Weights of a small GPT-style language model, trained from scratch on English Wikipedia: untied embeddings, 5248 steps.
Each number is 200 + 30 x the weight over its row's rms, rounded and kept within 0 to 999. Layers, rows and columns count from 0. The size before them is the row's rms in percent of the matrix's.

# layer 12 MLP gate, 192x64, rms 0.284, rows 10-46, columns 0-63
092,209,205,199,226,169,235,184,232,196,170,102,156,204,219,191,173,158,194,222,222,228,209,166,221,187,213,208,197,225,175,220,173,222,171,273,210,204,209,244,178,230,202,183,148,212,189,231,217,204,180,182,186,203,211,194,219,151,198,172,167,146,219,118,165
101,185,219,218,207,259,211,191,187,222,160,141,156,228,187,239,237,152,209,183,239,223,253,238,261,208,198,226,164,185,225,160,193,251,207,182,188,217,236,208,192,237,212,155,202,257,212,211,195,242,188,202,222,183,170,246,191,170,201,145,185,219,228,166,194
099,189,239,170,152,167,235,219,222,246,220,222,177,183,178,200,170,285,238,162,205,220,205,192,216,214,152,227,218,208,204,162,176,225,179,223,180,184,120,172,189,202,184,133,220,218,185,207,194,187,204,184,188,219,177,117,195,203,193,219,169,191,229,213,159
102,188,134,181,216,148,202,186,209,278,220,172,191,224,163,118,143,210,161,211,221,215,179,160,192,171,207,171,178,196,215,187,163,219,213,204,207,221,195,203,170,223,196,198,195,154,204,175,180,246,121,168,208,252,223,167,177,214,193,196,219,185,191,180,188
110,152,208,208,218,199,251,121,156,187,229,179,191,152,199,150,194,208,230,192,163,183,219,196,192,206,147,181,228,247,197,186,186,213,183,134,202,223,217,216,169,244,208,205,228,222,261,181,237,217,138,176,178,191,185,185,216,186,160,226,211,224,156,174,173
101,170,170,245,213,192,193,221,207,180,176,212,175,273,191,197,230,238,228,204,232,179,190,236,238,214,218,190,206,202,167,244,179,208,201,180,174,226,217,192,235,231,256,191,187,287,190,218,199,156,165,220,205,138,154,219,172,167,237,243,243,206,164,218,205
103,201,160,225,214,213,212,126,183,232,192,208,185,204,188,245,242,259,178,223,201,220,181,209,191,182,181,168,183,231,192,189,170,212,224,163,242,183,206,206,186,141,185,237,254,189,216,196,242,145,182,136,159,162,238,160,178,202,197,174,185,148,217,168,173
105,156,193,183,241,145,197,204,183,220,176,219,148,210,237,232,279,235,183,197,214,237,194,267,204,177,230,228,194,197,244,194,159,227,190,202,240,213,194,155,143,245,207,191,215,186,170,224,217,195,177,174,196,210,223,261,169,166,203,179,222,206,233,210,158
102,194,175,192,197,176,207,216,210,155,163,222,215,207,190,216,203,192,221,219,154,191,235,188,215,194,180,194,242,232,177,174,154,155,181,198,238,230,131,244,190,227,174,193,170,267,252,137,171,209,260,225,200,247,166,229,199,180,187,174,209,157,236,181,227
088,169,199,232,188,209,170,179,229,194,237,151,243,195,240,189,201,191,244,228,200,222,178,225,187,214,223,180,204,212,183,219,164,214,174,241,146,193,246,215,210,186,210,147,157,157,178,186,179,188,205,191,245,201,246,189,217,243,265,113,211,180,189,145,209
090,182,225,209,188,226,222,167,198,208,172,211,236,189,174,177,231,208,183,108,228,238,225,179,152,225,190,209,176,210,176,204,190,207,184,227,171,177,191,209,173,192,195,201,152,198,203,229,202,210,177,255,235,194,188,207,98,204,241,207,214,125,242,233,176
096,151,204,196,215,153,234,147,220,175,144,185,206,213,193,237,167,181,207,173,166,256,223,245,147,179,261,187,182,167,204,197,189,277,188,210,234,193,212,165,212,219,177,197,225,199,210,264,149,198,193,198,196,163,198,186,166,157,209,212,196,224,155,213,205
106,176,177,249,163,163,185,212,223,150,206,227,209,250,204,234,166,169,227,213,248,208,208,177,207,217,242,173,222,190,244,182,170,211,202,199,261,205,201,183,232,275,213,177,180,212,233,216,165,180,227,227,191,232,197,167,171,204,232,192,162,232,264,170,253
102,155,175,197,226,252,156,225,188,185,217,196,219,226,225,249,198,165,199,198,204,229,214,226,195,193,125,155,198,210,268,220,222,218,264,213,232,188,260,225,196,209,191,213,190,238,220,158,205,220,145,224,145,175,203,219,186,204,200,180,227,188,225,202,138
098,203,151,140,250,217,203,176,207,176,194,162,214,210,181,189,180,225,136,162,192,270,227,258,178,202,175,228,232,184,162,206,232,196,196,213,222,194,181,209,204,200,152,221,197,201,187,150,242,177,166,126,219,236,242,190,193,224,192,191,253,188,178,181,171
094,183,229,189,210,209,157,212,160,130,176,228,216,160,162,188,161,189,170,203,218,233,212,190,181,213,213,126,182,161,207,183,168,171,188,184,246,220,245,193,205,220,215,168,150,206,173,209,198,213,128,200,186,153,201,171,144,223,215,195,145,218,247,187,186
106,177,194,189,171,251,216,183,180,181,185,249,219,234,203,162,231,197,215,210,167,215,275,201,221,159,158,245,266,230,161,172,193,160,180,218,194,171,221,223,200,227,243,224,238,245,231,226,228,225,170,224,180,180,175,198,151,162,233,166,178,181,219,217,183
098,185,162,141,193,183,198,203,220,232,155,176,207,221,162,221,146,245,197,230,237,191,195,200,202,171,176,213,191,245,177,225,151,208,161,167,207,182,228,232,234,167,195,188,236,285,229,189,196,219,162,181,171,214,195,160,189,223,176,173,241,219,221,140,236
103,177,188,151,213,205,216,198,194,189,215,157,159,200,230,152,206,198,206,190,231,232,201,198,218,222,205,149,157,221,250,188,211,164,256,224,143,193,169,219,165,258,207,194,170,176,211,178,255,211,159,215,222,193,161,179,165,196,164,220,185,256,276,216,195
109,216,180,191,214,179,226,166,165,226,188,255,214,283,226,177,164,226,159,190,232,199,219,224,198,176,218,240,146,155,164,241,193,280,210,206,195,188,176,172,188,205,202,212,162,190,178,199,234,205,194,205,195,257,140,202,181,222,164,163,187,221,187,183,239
110,249,191,188,169,179,204,261,228,234,208,181,206,188,226,142,204,238,196,191,183,249,195,247,140,168,175,224,247,182,186,164,208,203,231,183,223,167,187,186,152,203,159,171,221,205,210,223,143,144,168,228,137,233,178,161,207,210,192,226,195,170,194,227,197
091,140,186,209,250,184,212,173,240,210,168,253,217,185,168,229,208,215,151,170,249,203,187,247,174,183,173,231,194,151,203,192,185,214,204,187,228,217,213,189,176,173,171,172,170,145,264,241,227,203,150,194,189,236,242,178,193,166,154,233,223,217,192,242,197
088,230,198,177,230,195,186,155,186,203,145,189,185,214,203,193,161,179,220,200,163,210,282,194,178,219,207,149,138,226,225,210,182,219,209,217,265,226,209,166,186,219,188,186,153,196,256,251,191,191,235,212,183,188,224,214,235,236,186,125,204,188,203,148,199
107,172,184,222,214,192,312,155,204,145,177,193,224,193,207,199,196,231,229,204,191,284,167,144,239,188,259,180,208,209,163,180,183,192,167,215,202,199,244,194,190,174,263,188,239,216,210,191,220,162,186,189,185,187,206,200,162,192,208,219,196,189,175,202,221
109,232,151,298,173,197,155,143,212,182,200,231,218,204,193,179,183,170,213,214,163,207,190,177,268,225,190,179,193,228,196,215,201,255,179,212,209,187,234,186,200,211,218,208,182,190,218,143,121,191,213,210,199,204,241,178,166,166,188,211,195,201,137,228,189
106,190,187,254,189,221,172,208,222,161,221,176,258,276,196,164,185,219,187,175,184,162,217,191,206,201,244,177,191,191,190,245,177,209,227,198,225,162,188,263,207,184,243,131,182,258,194,205,201,181,223,285,165,213,177,171,201,183,189,205,198,176,172,199,226
088,234,211,167,235,206,163,257,187,234,174,169,232,211,176,187,159,197,169,211,180,188,192,234,219,171,165,138,204,177,222,152,254,198,202,183,174,179,138,173,193,166,213,187,183,158,173,233,237,171,222,219,201,190,131,198,219,240,174,216,202,210,174,200,265
098,187,199,124,185,212,172,191,195,219,248,203,182,191,220,222,219,169,174,213,238,219,177,232,126,147,202,231,193,210,216,217,228,155,202,144,241,198,145,167,177,219,228,180,191,229,237,164,202,211,210,249,164,234,199,184,201,246,203,189,249,156,159,207,200
106,235,195,186,255,172,183,239,171,247,216,266,171,212,243,197,268,267,191,216,208,202,196,183,220,239,232,162,192,189,205,199,207,156,217,184,188,226,202,228,183,258,235,185,121,155,223,193,185,222,164,200,232,184,215,206,205,250,206,206,189,194,178,224,220
100,168,231,221,222,203,165,212,219,156,185,198,264,216,226,132,172,203,174,175,232,104,209,257,216,195,194,162,222,205,224,178,188,222,207,169,166,168,214,225,219,228,222,182,178,189,221,197,218,282,207,245,232,242,209,208,205,222,224,176,205,181,208,181,197
113,207,194,239,125,244,220,235,191,216,156,161,165,214,223,190,223,163,139,195,193,154,197,217,218,153,178,222,226,191,170,144,225,215,233,161,150,172,237,214,244,236,188,191,206,246,162,216,196,186,222,260,209,203,183,200,210,201,222,177,164,196,196,222,237
091,185,268,199,216,201,209,216,226,194,180,221,208,253,245,162,235,137,164,199,233,232,200,243,211,163,223,254,232,182,212,213,166,217,224,235,169,258,237,214,236,212,160,225,192,188,172,209,172,191,228,197,225,223,147,177,234,203,203,245,249,186,211,222,226
094,213,225,210,219,223,215,211,223,215,201,216,145,268,245,205,205,192,194,161,166,203,185,220,195,191,213,176,182,208,193,196,206,192,254,189,177,201,120,137,172,220,206,193,207,180,218,234,185,193,183,170,129,142,153,205,150,263,202,248,232,216,182,214,196
104,154,197,191,115,196,197,212,216,219,169,224,214,237,233,157,225,139,174,173,163,237,128,226,206,188,189,170,210,171,205,188,189,166,149,203,151,228,198,209,184,181,174,198,183,196,206,234,145,145,235,195,186,183,206,160,205,231,230,225,223,165,221,184,220
088,219,219,194,238,197,202,179,234,238,213,238,144,185,132,220,170,226,184,198,235,203,247,191,214,239,161,164,186,240,254,210,150,173,197,180,217,174,196,222,206,162,220,228,199,208,169,268,152,244,172,164,180,204,231,200,205,188,255,197,196,199,231,246,222
116,231,160,184,230,168,261,250,188,173,165,150,221,238,182,186,203,189,208,181,267,227,208,184,181,187,198,226,146,186,171,227,225,220,254,162,211,179,171,227,193,231,177,229,226,146,218,179,223,268,191,211,170,181,198,203,196,223,168,189,160,181,168,232,232
098,235,127,199,207,221,224,181,236,235,212,166,141,216,210,209,166,187,217,224,213,182,178,188,210,197,153,218,184,223,217,159,233,204,181,150,223,226,228,230,165,232,239,208,166,216,277,190,183,185,184,141,234,195,160,203,192,230,184,149,233,163,160,192,197
# layer 12 MLP up, 192x64, rms 0.294, rows 10-45, columns 0-63
084,208,160,181,158,189,220,237,160,169,224,188,198,188,187,172,165,209,265,256,220,158,180,176,191,191,211,218,186,178,193,198,216,247,179,194,212,149,225,191,213,227,288,179,161,184,170,223,196,203,173,169,260,189,247,192,243,214,197,197,179,182,162,147,170
101,262,194,216,158,208,195,247,188,193,172,220,212,203,188,205,171,202,200,250,181,186,163,167,160,218,164,219,202,208,169,217,173,247,218,242,260,162,174,242,180,202,163,169,191,215,179,218,196,149,209,208,190,184,242,208,215,184,158,145,159,197,146,273,207
099,152,165,211,176,198,208,222,173,178,161,186,181,243,175,205,175,241,186,180,227,179,224,223,208,187,241,208,184,182,183,171,213,153,196,241,135,188,165,193,248,251,213,186,148,181,125,200,193,228,216,215,174,162,225,175,163,181,185,222,189,210,162,125,184
099,198,208,203,220,184,233,201,187,179,180,204,270,210,197,160,227,178,182,161,218,233,202,216,150,161,248,190,124,198,144,171,222,200,241,175,212,190,179,244,138,145,124,209,208,154,229,209,240,224,205,216,216,225,199,216,177,206,235,203,191,226,194,203,200
095,211,231,176,246,159,166,197,175,223,184,177,188,227,202,217,194,231,191,182,207,218,167,211,192,240,208,222,150,194,252,228,247,196,179,205,252,209,222,170,162,174,189,215,165,223,179,192,188,216,226,268,157,127,147,171,187,196,145,148,220,238,226,209,198
098,191,197,231,204,167,230,262,234,188,204,222,202,188,213,156,189,229,206,156,224,196,208,261,232,245,189,224,191,184,164,197,226,162,184,221,205,203,167,226,189,259,190,146,184,192,194,235,135,195,167,198,179,191,216,256,162,172,256,200,206,215,155,233,145
103,191,197,198,272,196,178,195,230,181,183,142,220,235,265,237,188,187,180,194,205,197,240,210,231,138,194,188,158,263,216,181,200,213,182,188,213,195,196,169,282,228,239,169,177,168,176,178,174,191,250,206,220,228,208,216,181,205,202,136,197,204,204,189,246
106,166,143,225,174,221,176,180,176,193,223,237,208,238,200,242,219,225,206,168,209,152,211,230,202,174,168,151,207,199,214,224,210,213,198,208,269,174,158,156,208,180,238,167,258,230,196,213,208,226,209,227,152,220,228,217,205,202,145,235,131,188,236,226,233
099,216,206,214,219,240,200,202,230,171,193,267,201,213,227,185,256,153,237,223,214,161,230,194,172,237,174,243,233,225,196,163,181,198,246,215,151,199,177,178,155,228,148,164,213,210,186,156,210,220,175,224,182,248,180,207,180,152,283,186,206,202,199,215,189
099,236,240,210,239,192,207,135,210,245,212,195,214,169,197,210,229,240,167,159,226,187,190,171,216,236,184,186,198,246,167,151,200,210,248,175,132,160,245,226,130,225,209,178,177,199,194,181,218,206,229,169,179,182,243,208,157,173,231,181,248,188,208,220,200
102,225,226,239,129,156,170,243,222,194,224,248,175,241,207,244,187,221,179,182,201,202,215,233,194,174,177,215,222,178,166,193,191,192,244,125,206,164,213,204,198,214,159,247,214,190,126,193,219,179,193,195,191,169,160,231,229,203,218,200,182,227,157,157,162
088,198,211,213,221,165,227,200,233,214,135,195,203,241,209,217,164,201,205,183,195,235,162,241,162,180,259,205,227,151,199,193,211,239,152,232,191,188,245,158,235,196,217,188,245,160,195,288,182,175,217,193,161,196,225,175,222,151,239,184,191,234,193,196,177
100,172,191,225,162,192,155,207,124,172,154,200,180,221,224,218,184,179,190,176,217,197,197,166,213,215,176,190,199,250,149,218,208,203,227,227,224,230,227,237,184,188,228,234,218,212,185,165,130,176,207,251,213,192,300,239,224,193,205,238,225,210,200,194,176
100,233,209,230,251,202,212,234,236,244,189,189,211,198,220,222,156,163,199,175,125,207,130,196,162,199,175,154,197,255,199,211,152,214,200,200,262,194,197,218,215,217,226,183,180,167,254,195,198,247,188,195,161,207,212,232,200,204,126,197,216,175,218,208,174
105,216,237,215,197,176,181,157,202,232,204,211,174,210,189,195,175,173,178,192,178,161,145,170,186,214,222,183,160,222,245,201,228,245,233,166,190,232,229,237,194,234,253,171,241,163,188,257,212,267,229,227,186,204,218,196,131,198,170,179,263,218,174,213,184
091,208,192,191,184,226,180,218,226,235,209,147,239,175,205,224,178,161,197,174,211,155,238,233,229,212,139,192,224,222,212,197,218,238,195,156,171,178,179,296,210,161,177,216,217,156,181,149,198,162,235,208,232,211,170,153,174,210,218,197,163,180,161,206,230
106,224,229,201,204,180,181,194,211,142,194,177,199,212,168,228,181,177,251,250,193,221,175,195,245,188,193,144,222,160,218,251,182,212,148,194,215,147,147,206,214,210,152,208,217,150,203,204,208,212,195,191,127,181,206,160,228,227,182,174,172,226,262,186,239
088,202,211,143,165,215,177,196,263,195,148,225,179,214,177,199,221,241,226,239,181,196,181,176,134,205,167,214,215,197,188,192,190,195,225,186,149,207,195,154,256,202,269,170,239,206,260,164,197,246,167,173,212,191,167,228,200,172,161,190,191,182,158,187,180
092,166,196,178,168,234,211,161,160,203,228,194,198,190,194,204,217,154,199,150,141,176,168,236,230,230,209,198,237,199,186,215,168,186,208,233,146,211,160,155,248,236,170,233,221,210,158,204,152,143,170,206,238,236,197,238,220,219,189,185,238,199,197,136,186
107,170,195,138,185,173,188,180,202,166,191,169,244,201,192,215,214,203,162,208,174,208,227,210,242,170,191,186,200,177,174,238,170,166,256,184,193,177,171,154,268,276,223,166,183,189,240,224,208,162,193,187,194,219,185,228,178,125,237,207,187,175,186,189,252
096,179,184,278,191,145,250,243,158,202,225,186,166,206,233,216,163,231,238,208,204,215,158,200,216,179,186,211,255,183,264,213,190,187,215,195,200,265,206,172,154,198,168,192,177,249,199,237,233,142,222,221,214,209,182,217,186,170,208,212,175,176,190,238,180
086,242,273,182,183,214,213,212,254,187,163,172,199,218,253,196,180,215,224,202,190,178,202,206,175,235,178,226,210,294,230,225,207,207,162,151,203,230,173,210,191,184,199,184,218,231,177,227,219,162,241,167,206,255,241,208,166,181,168,192,242,212,195,244,235
086,186,168,226,188,194,215,214,180,182,256,197,209,185,210,244,231,181,181,183,197,258,155,199,187,234,190,183,170,203,238,249,152,222,234,187,162,191,227,179,171,186,269,147,205,184,224,198,209,175,177,238,202,175,202,178,260,215,181,177,214,113,172,233,174
100,191,182,202,198,160,179,179,196,177,236,141,165,207,228,196,161,243,170,171,180,228,242,178,181,206,180,230,152,121,241,184,168,219,200,169,137,169,151,170,158,163,226,230,225,167,167,236,184,181,179,225,223,239,208,213,201,234,215,206,219,178,200,200,171
103,156,186,166,209,228,205,195,198,240,215,197,215,180,197,223,199,250,140,192,156,199,191,228,143,131,173,238,186,233,160,204,243,170,249,196,184,238,169,193,225,213,186,178,225,237,168,169,208,235,207,134,213,228,178,194,205,191,132,216,230,226,180,177,186
099,202,175,230,219,237,189,217,219,214,175,178,194,228,212,189,184,176,161,128,222,240,179,174,233,235,120,153,215,243,186,205,208,221,229,189,201,179,223,201,122,177,207,178,240,271,172,233,156,225,177,210,194,209,169,193,221,190,164,199,186,238,190,227,176
081,196,254,250,224,203,198,238,173,201,198,188,179,169,165,228,175,209,179,242,223,216,198,265,178,187,190,128,169,192,275,236,210,225,216,202,272,167,188,163,167,218,158,150,239,168,187,209,217,210,178,237,217,204,196,213,216,214,179,210,161,177,208,193,231
095,256,215,176,232,197,178,189,252,193,155,180,203,204,199,216,246,174,191,241,209,247,158,238,226,220,196,211,212,230,177,197,186,172,197,201,163,188,194,160,154,222,125,260,148,135,168,229,217,225,163,197,239,198,215,206,217,231,177,176,176,231,203,224,188
098,217,164,250,228,171,186,166,243,203,210,160,199,221,208,219,233,139,243,159,219,205,168,206,195,194,179,277,161,172,236,175,247,159,145,167,219,197,258,176,199,194,160,254,180,199,214,186,180,188,217,200,247,183,211,181,175,205,202,191,160,205,161,177,196
103,214,203,158,154,220,159,177,180,254,168,265,214,164,185,286,212,260,175,243,186,229,174,154,173,175,156,189,202,212,238,192,197,185,150,184,197,205,175,195,176,179,146,216,196,215,203,171,180,163,194,178,220,178,216,214,212,214,159,196,221,228,178,200,160
104,194,243,216,170,215,193,231,209,166,157,161,223,214,168,199,236,190,215,207,236,222,195,230,162,184,257,157,243,251,175,169,304,187,216,188,170,187,187,260,197,190,174,170,205,249,230,195,193,202,216,178,141,219,185,225,172,200,224,208,167,188,203,194,183
115,196,167,228,165,200,217,208,230,167,170,211,184,146,149,181,249,203,235,231,198,238,203,199,150,171,172,185,180,233,154,145,165,158,244,223,250,179,227,201,220,139,215,182,141,179,245,203,249,198,216,233,212,179,169,202,196,205,209,197,166,195,202,160,203
091,221,191,229,212,214,197,169,222,175,215,180,222,187,184,182,209,166,217,181,209,239,210,219,189,164,181,272,263,188,249,185,208,145,144,198,192,158,224,198,212,200,215,197,271,218,192,168,174,224,162,153,205,230,244,153,200,193,236,205,237,174,205,270,180
103,203,212,215,216,143,214,235,184,220,206,221,258,174,194,184,187,200,226,213,190,202,241,214,225,241,153,245,208,148,232,160,179,255,200,210,226,180,216,277,143,184,173,242,175,264,190,240,203,215,192,160,207,189,219,243,171,188,197,241,184,167,210,201,184
072,173,189,187,156,142,236,214,224,157,198,160,241,189,240,235,228,205,185,219,183,239,159,165,155,200,211,185,213,189,175,157,163,222,114,212,197,227,243,222,176,185,230,156,251,211,233,179,139,209,223,229,206,219,179,164,183,222,176,205,192,195,183,194,217
103,187,193,217,185,145,231,164,281,191,250,169,184,142,190,187,202,178,254,198,184,217,125,217,193,184,238,228,206,192,167,194,214,219,231,170,203,189,207,214,184,196,219,212,161,171,219,240,180,169,169,153,171,146,247,238,187,226,219,235,233,202,208,195,225
# layer 12 MLP down (transposed), 192x64, rms 0.173, rows 10-45, columns 0-63
091,215,215,231,221,168,122,200,174,221,236,204,161,206,182,180,196,260,253,194,181,198,250,173,168,210,242,184,185,194,203,189,184,200,212,265,167,196,227,169,223,207,204,282,194,175,207,185,183,196,191,202,185,229,123,211,169,156,187,178,155,187,199,240,214
092,204,207,240,219,186,167,177,227,249,242,183,241,220,152,235,218,189,194,221,196,233,160,226,237,173,218,186,219,227,198,203,175,212,181,168,234,244,160,239,150,234,187,263,191,165,168,211,205,220,194,197,194,198,200,185,229,280,224,227,203,123,182,173,198
103,204,185,190,222,225,176,249,181,250,236,156,177,196,181,193,176,194,178,216,245,200,174,225,229,228,214,245,210,221,202,246,215,202,162,202,179,284,170,198,171,246,211,269,170,216,139,225,144,192,200,212,182,211,228,183,221,187,188,208,218,161,197,188,263
094,196,152,180,177,251,228,225,198,272,227,228,224,201,168,180,126,209,198,153,235,203,176,235,220,202,211,244,164,194,189,244,167,218,209,187,190,146,177,204,217,271,207,224,196,247,197,203,214,224,219,194,254,167,229,190,154,198,188,170,238,206,202,209,171
100,204,198,155,216,216,211,182,190,234,185,264,161,196,186,206,207,155,144,173,179,282,160,160,219,247,158,198,199,157,191,240,176,161,252,157,210,222,233,215,201,222,200,193,156,259,168,191,187,201,217,169,184,210,215,170,233,180,230,166,194,201,202,224,180
091,182,165,183,202,172,115,220,228,211,189,217,216,238,171,182,190,205,202,222,191,232,169,245,198,208,220,171,203,180,168,183,222,286,218,214,135,215,227,225,234,234,160,179,153,174,233,221,195,203,200,270,253,210,206,217,192,192,206,229,165,219,215,176,234
102,183,226,207,237,219,216,193,229,259,186,222,209,272,218,222,141,147,235,203,213,200,240,238,185,156,178,192,188,217,248,234,161,197,200,219,235,228,172,200,226,190,165,172,172,185,171,226,159,210,230,177,218,179,190,186,131,174,222,164,173,201,183,175,146
101,219,246,249,196,219,184,182,204,158,221,191,197,152,244,255,263,243,260,165,217,190,189,240,206,207,205,192,200,255,242,231,173,207,182,232,243,212,149,165,233,196,177,234,236,183,229,199,230,211,237,223,202,263,205,181,195,203,238,212,195,169,187,180,208
095,211,164,222,172,155,233,172,191,172,206,231,213,208,180,247,226,223,197,186,154,213,215,174,241,259,173,203,201,217,230,156,188,216,201,203,265,120,251,226,212,225,182,220,200,212,187,190,206,190,190,189,172,192,195,211,129,227,222,193,257,159,146,182,176
094,172,178,199,231,177,183,127,215,279,206,144,250,190,197,229,175,211,242,240,230,144,214,267,216,209,174,204,174,180,181,180,185,219,160,167,213,203,180,202,218,187,192,203,181,178,185,211,194,148,202,250,217,216,213,209,173,233,215,221,144,224,235,181,170
098,190,186,199,192,187,205,241,241,211,216,243,170,229,238,182,209,191,195,174,187,222,224,224,223,183,251,223,184,174,214,236,147,210,206,207,159,153,235,214,227,196,259,194,232,237,206,136,181,230,137,148,230,173,179,150,156,195,158,143,199,218,191,193,194
093,198,178,239,212,154,235,244,173,235,209,202,181,208,141,211,189,201,148,194,225,199,158,239,219,223,180,201,203,162,198,218,248,215,164,194,170,194,201,186,205,201,180,133,234,165,193,287,214,184,191,205,198,212,189,218,237,202,174,177,215,193,257,224,282
104,229,203,223,244,157,189,174,227,216,197,191,228,185,202,189,228,200,198,230,191,195,249,180,202,208,181,182,270,233,260,210,231,204,209,227,209,175,199,205,159,206,208,233,236,181,240,298,165,209,180,158,196,157,144,164,210,228,167,195,232,173,229,177,169
101,203,173,143,167,234,191,226,189,149,157,183,227,163,202,186,235,196,195,183,179,158,230,229,214,214,168,181,166,195,219,198,209,231,179,221,277,165,232,204,226,210,216,138,210,221,231,187,218,237,178,211,131,212,176,225,155,270,179,221,214,188,176,197,223
107,186,197,162,208,224,221,161,177,157,186,217,183,239,242,134,229,176,241,211,155,228,216,187,139,248,190,198,190,165,236,168,211,237,225,192,179,193,190,207,237,200,188,226,215,239,211,144,141,216,238,187,214,211,220,194,132,234,203,180,172,170,194,168,164
092,196,177,163,229,223,208,174,225,181,149,214,190,163,200,232,207,163,230,203,188,247,210,185,197,243,223,180,202,175,169,170,228,175,270,187,244,201,187,147,244,136,227,262,168,242,190,132,153,201,171,182,217,208,219,218,162,208,201,225,189,187,185,179,209
104,166,212,173,182,178,215,143,213,227,177,233,250,238,159,208,176,174,250,216,242,203,159,153,209,147,177,238,219,166,163,275,171,195,223,159,162,207,195,244,230,209,179,248,188,189,183,203,166,172,199,206,217,205,165,219,203,191,227,232,239,217,210,163,188
091,220,198,217,184,222,164,209,197,255,233,176,183,190,159,238,197,226,207,217,232,238,207,230,214,216,190,198,193,211,243,232,183,172,180,239,192,191,155,214,170,221,158,234,203,117,169,273,177,225,157,188,169,207,173,147,228,201,230,197,223,159,146,223,225
090,183,258,188,198,203,224,230,187,204,166,167,235,184,247,256,246,170,167,199,218,235,149,241,189,154,183,177,213,205,153,244,158,139,180,200,211,163,181,212,257,232,244,201,216,220,228,167,203,209,163,214,226,204,170,226,221,163,180,220,208,230,224,215,227
101,182,199,214,199,223,157,170,195,176,198,199,165,182,205,153,139,161,242,233,185,192,187,199,245,282,239,162,185,215,203,164,178,254,203,219,200,147,199,161,197,242,220,215,174,185,208,207,209,202,197,197,189,212,193,290,221,227,252,173,172,231,191,226,220
100,198,223,163,209,226,219,200,218,173,195,172,184,172,222,192,216,207,249,149,178,191,270,219,153,181,205,171,228,157,191,147,155,196,255,212,205,246,200,221,205,148,197,258,237,184,234,211,250,165,185,225,205,245,161,203,211,188,244,183,149,195,199,201,230
086,219,191,191,209,222,180,234,263,190,203,227,171,178,236,234,149,205,192,237,167,231,176,166,259,267,205,195,210,249,243,212,230,167,237,186,178,200,182,196,204,203,226,267,165,232,153,225,207,205,192,192,169,224,193,164,205,246,218,238,184,226,172,189,149
095,195,177,128,174,227,207,147,199,226,141,163,216,193,183,165,226,216,235,213,143,210,207,200,209,195,230,233,228,157,178,160,236,221,243,224,209,204,212,214,131,220,195,214,182,251,142,238,194,194,200,189,194,177,183,258,217,182,158,189,184,217,223,154,193
103,165,250,219,207,192,194,198,212,177,183,190,221,257,153,160,208,207,251,238,207,156,154,168,254,263,170,186,177,220,220,182,160,229,186,189,151,178,200,164,220,212,229,199,193,226,213,185,207,225,173,217,162,191,142,207,192,179,164,254,184,135,195,225,207
097,202,231,186,186,180,183,185,179,216,224,189,211,181,198,189,134,218,204,188,220,248,140,229,220,263,185,204,194,182,239,191,169,207,197,199,176,196,207,230,194,211,198,286,259,149,236,242,248,183,255,216,206,245,177,198,205,231,176,178,174,197,227,252,169
106,187,203,236,170,254,156,176,204,199,246,185,112,260,223,179,150,188,208,185,214,193,237,118,195,220,222,213,206,184,241,218,185,160,187,208,173,180,168,256,206,166,224,233,228,160,200,173,231,164,206,209,184,208,243,208,181,193,184,201,159,206,188,191,196
096,221,159,198,181,183,239,151,202,209,204,288,212,194,261,182,223,187,196,168,216,230,239,183,146,275,200,246,165,193,189,230,180,184,211,190,205,159,240,215,233,227,196,191,195,245,196,173,174,210,221,169,165,218,233,199,162,165,179,185,177,206,214,220,148
089,169,142,208,185,271,261,207,209,166,216,199,175,217,171,208,213,210,208,236,201,173,192,250,176,195,210,220,212,197,159,241,228,195,205,242,214,211,205,142,201,173,205,136,200,213,172,123,195,147,246,225,174,219,239,164,230,194,228,223,240,210,204,205,189
101,184,169,251,202,171,193,217,216,255,215,202,194,111,200,211,233,217,186,165,205,180,228,145,221,190,178,231,178,207,219,243,203,238,242,191,179,203,248,212,212,199,224,214,194,227,192,176,185,208,191,183,154,206,190,133,147,226,268,189,214,190,233,258,221
101,188,212,237,235,191,253,213,169,248,192,178,160,195,161,270,199,199,185,198,256,217,217,247,223,220,247,225,189,221,201,260,200,181,191,222,186,202,183,222,186,235,192,176,174,215,120,271,163,212,216,157,200,175,184,233,179,212,216,214,180,206,210,163,230
099,216,182,173,203,227,105,210,173,273,141,148,177,189,188,191,208,178,207,179,217,219,164,227,216,184,179,224,236,184,182,214,188,223,241,174,177,169,178,214,251,234,222,240,193,172,163,221,231,186,156,249,222,245,188,196,216,198,191,197,176,173,248,208,210
114,193,233,173,212,210,165,228,216,155,187,175,211,214,250,221,222,148,155,182,187,219,180,204,208,201,175,227,242,132,174,166,221,168,260,188,208,202,239,210,211,154,207,198,235,170,205,140,249,198,218,208,242,231,220,168,209,230,165,211,183,147,154,238,186
091,196,194,205,162,180,148,215,165,202,167,127,181,218,219,186,181,183,174,221,166,188,234,192,196,175,248,211,234,240,242,153,177,234,188,222,192,213,192,228,199,240,200,288,142,194,204,184,208,203,200,182,169,175,223,168,195,282,215,219,209,239,227,204,181
108,205,223,189,236,219,234,103,227,218,216,224,208,200,220,171,219,201,205,179,192,233,241,204,218,175,221,197,186,214,176,136,161,183,181,181,203,207,160,209,229,151,249,174,236,150,214,227,184,238,210,194,151,255,162,185,239,242,230,197,171,202,186,241,187
102,242,180,225,207,210,218,182,194,271,217,208,175,170,143,222,194,194,159,181,216,229,225,223,208,216,163,215,187,166,214,227,176,189,244,164,210,168,193,209,224,197,222,313,175,191,147,242,180,216,169,183,182,221,201,195,229,189,251,184,205,180,224,252,189
104,192,225,174,226,179,220,212,228,214,229,232,150,245,214,195,303,217,183,240,221,210,228,168,177,203,168,185,215,228,213,235,214,205,203,242,178,187,196,259,191,222,179,134,229,208,202,187,209,205,159,173,215,185,216,190,180,180,134,227,240,186,204,235,253